config.toml
norm = "layernorm"
norm_place = "pre"
norm_eps = 1e-06
parallel_block = true
init_std_o = 0.0
Each number is 500 + 50 x the weight over its row's rms, rounded and kept within 0 to 999. Layers, rows and columns count from 0. Numbers have three digits each. The size before them is the row's rms in percent of the matrix's.

# layer 4 MLP up, 2560x640, rms 0.0406, rows 855-876, columns 0-63
097:582502507456522554486396454512574487512509569477474539412480501415477528530435508541526525571478498403387482434490432437502570443520411479568497451510518573498479531511510518544525505496608511
100:538451473489415461584546525570432530441444373589475538484446519496514524528488413641565487469519549450477580528434469487506494556406448515502509565447476493526414495528516471485535518473531499
100:556560460440528477459471537523567472371454589509489523602482445565438473527474430576469480453570567433495514530536560555537417479530524517426465546452402433552511547483523508484539563508498568
103:568535566476514554497513488509513445491424410576470501542552477473460490628551486471478434544522509519397481460473475607576529428572495521471428500455433519440467573520495445497472505509516477
100:432570453511476440454491440482500486494549492517479499547466506488514442595495530378523456413612544529416523531469579538533583499511468571476523595505440583513537462513489562500507450481520476
102:477442599525521531537433470453455541485468529502528491419484500472480505470517539452538521508493504532561510514551523483549544517441511550469521556539534495417459577447438497518531569500523496
099:489546366511466472494445599469503424523481493477440550503449480525486474525482407436442541480469571617472498537575616510519545548421538529543555518470445510446415487471534451568551473494451569
106:470513508399485517484437475484544576515436572448512453517487519490456571510499485548405551570462468446425538488506372521449503501412522476516490404500423490557446464423485515573497496439569533
098:534527536520507488479440480477441529491493474441533460504444469480483539516624518467561447509478536490513577432512552544553581521503409546593523568491533486522547448462564516525542470576522456
106:394538503591509436414466549422481465599503485467492473450507566441535425468480492507385563455527533456460570461546564556489493485504440487573574533486492460538518419483548503441567516540530486
091:501480540388576431631432529551532491520449496461597512455522497555559490478533542513540496473512561563455517533446531358473435442550428565501530523482453453530469514450543515540508584500514540
101:513559596507594487530519478421493524459543434409448534466550576461529554493554476532599574433515388519499513494400536581488484556527464529454536502495529494474415446521549428527509509498546429
106:530561522490604482508476504427568488477449528462491476598486591584406437563541406547493437590531504522389452458568519519461536657518422588417571510488484582584478456414415443501540507407549548
112:464477534531507427467447497436535473559547524496536492549507473521532491525417446444525494540439479495468507439498476519531504539552552585535414602495438459491576497610548540540494508482450542
100:435469473527440469413534517526496524530501534419476545609561442583528438467456551534566421507505476532393491485495586484463497553539542490530484537554466503521546546411496491513526518480488412
105:492561498505493432510479591486543496557452495455520444547549590386533408505442500456506563489431427458476528535380494511493534492521445505532443521424505471433558484441563454413498500465556556
104:471529568413514534531566439569509551562505552527526635496444517516450444603470492518434467542503464445476404442581467483511536550535567471521537564478612398465540459543518531572499594461449530
101:446500546586566551436550474334495528622514448475573489532603426436495490446426513519551436465585483506484535471444505540480483494514471513583484424482529512498516512516471512519419548588641456
111:546506618546488488470577460423567476479558518536465533484461375505602492544516440498528533576471444395487424603446512443441486453516447553510453443536443438610556569528473386475562517476510447
095:529448492547408534495532529519401491457525553480504432542533518556491415515539546506436547435472545487552450483492495469469540441510472460506509548525512497466559427538537555449488544496514499
102:481463539405523482622499534474511557508542558449495470578562615434477462564459481450504537555511499520572439569488555479476600508506537446453522509407520481572535574508551393449581501423580521
103:518523451536481526478534454547502463443546427665498572411472436484564397460530518526584450445512430565574502521520558484454493511578560473600491448561499547519482581549580497569492433514498487
# layer 4 MLP down (transposed), 2560x640, rms 0.0858, rows 855-875, columns 0-63
098:524451455483441482425472486519538557546447439462399494393489462562566528475483570548479530504542508474541519398548514556468499546411461440520542421633565538440493528445522512477411441404523517
103:552479542584464417481532541582470465485485472446475497445572482503589555542532498439570376523417480481509487458515483452505417517514435561478489534456451486564481421513561511521573509501428504
096:428509402546510475458567544490513514558420566531434468495552491455539407584520551489501519458516436574448416409524517509547475448538516583520547550471476511429509490558519377398528440550481578
103:528489438533459546499445524478545446427526473529548466477521456508527483519388491549453539481554547472553476455412536449523583365502497560427505505510511569469570466615567517540479541524523451
101:515487523598554465487474505474517379464577487518562541515564464478554540426464519497535474595508569543548438488436517441445471502385526533372452496473445507504403438489525392476542602543511543
102:493490509520443425530424474480471500522512554519635504566441506467524529477418422433487494486515460540519465486481520464556407385531604553492430522470497565562462552529486452435542445528536400
097:592472538481530520570552480595529470551541485557566506468479429527485458535495522541438545526444557510566488388472602570440589490441445540568570446543502519463525558476504472558534513534372580
101:448480535562464483509555504554542495491464572512491486444471528462477504500562532448455490447522490596434479439501481458471362472491467549589578501517531508476526495493554467499485500508522478
093:413490504492538464434502497438524520595433618496506482525463458575580542564488547512450519478481497521541469452485394586513501647532476523469560546512499463507506453605465497592555549493498500
102:466481518587466430489503434536514552523528537559506514475470506407431504389480512516523599517473444540463546371449544516479397547504450522493499479447481500559507578498578413502411589488517480
091:493490484566524586504499439484541495531557515481500549531504567539585487511513440512516474600429507486464452435574468560394508670466571509479517520530496497537470444559481478560445496505508498
096:541514506491509551467545426475534542508459554521500542533466524676556552496541540497483498498498458542574460429572439454591545457486466474449535548511531483430512456470486541552448486492424506
103:533511520464533555519478458522466476478506482543562439464522589481448499506471456485468503498539474460433412459421496526505587476416603491477499581478531578479522493416558556452490536480473517
118:518552445482466455595483532441555536544537489524417506524544555574497432425462606507551462562474551492433512410505462506475581477499523571536471512487533501474488546548528488623528543568462434
104:491488510525497441517464455410464496517429519496578590498571468427460553504546506547485527455429561589584597468496554546577471490500422484456426541541479448519393618444432521545568564562514463
103:519506509459567430529497479549516480506536480500502470501450540444487510583575546552468449398597428445535494509468444542530546604592596473439534587495436491471683450445424525418480516470448477
100:386490497498486454536442495381498472513551561460482466612550472471502494489503509540486550421433523485440421474497473590498412596557563369410487562501512500475482423560434520614496453444510595
091:570516443620506444473608580576523530538627514465511457474458522519534558515535447474456485517423456448449450505572532532476597451572477433479550606494484536477458412555593482536508516449422572
115:540558487580582466502412551427474494559563566580419472587420493440494494488535509485506514507555484494473542500523443392482493488379552509428452446467580528546494528528525559574633445422469463
100:550403496500466517466484549503583547451496517457427574527462539439539583547460533517528461488541489492567476370565586424526557448494411516467485533497533529475540560501536488422551580413502528
103:582461506433456499506453514565461448549566450527565437455573483543428502445511452511499502605563492526541592457539438383480483513530462539531499495526514460444407572511519546576489543467524554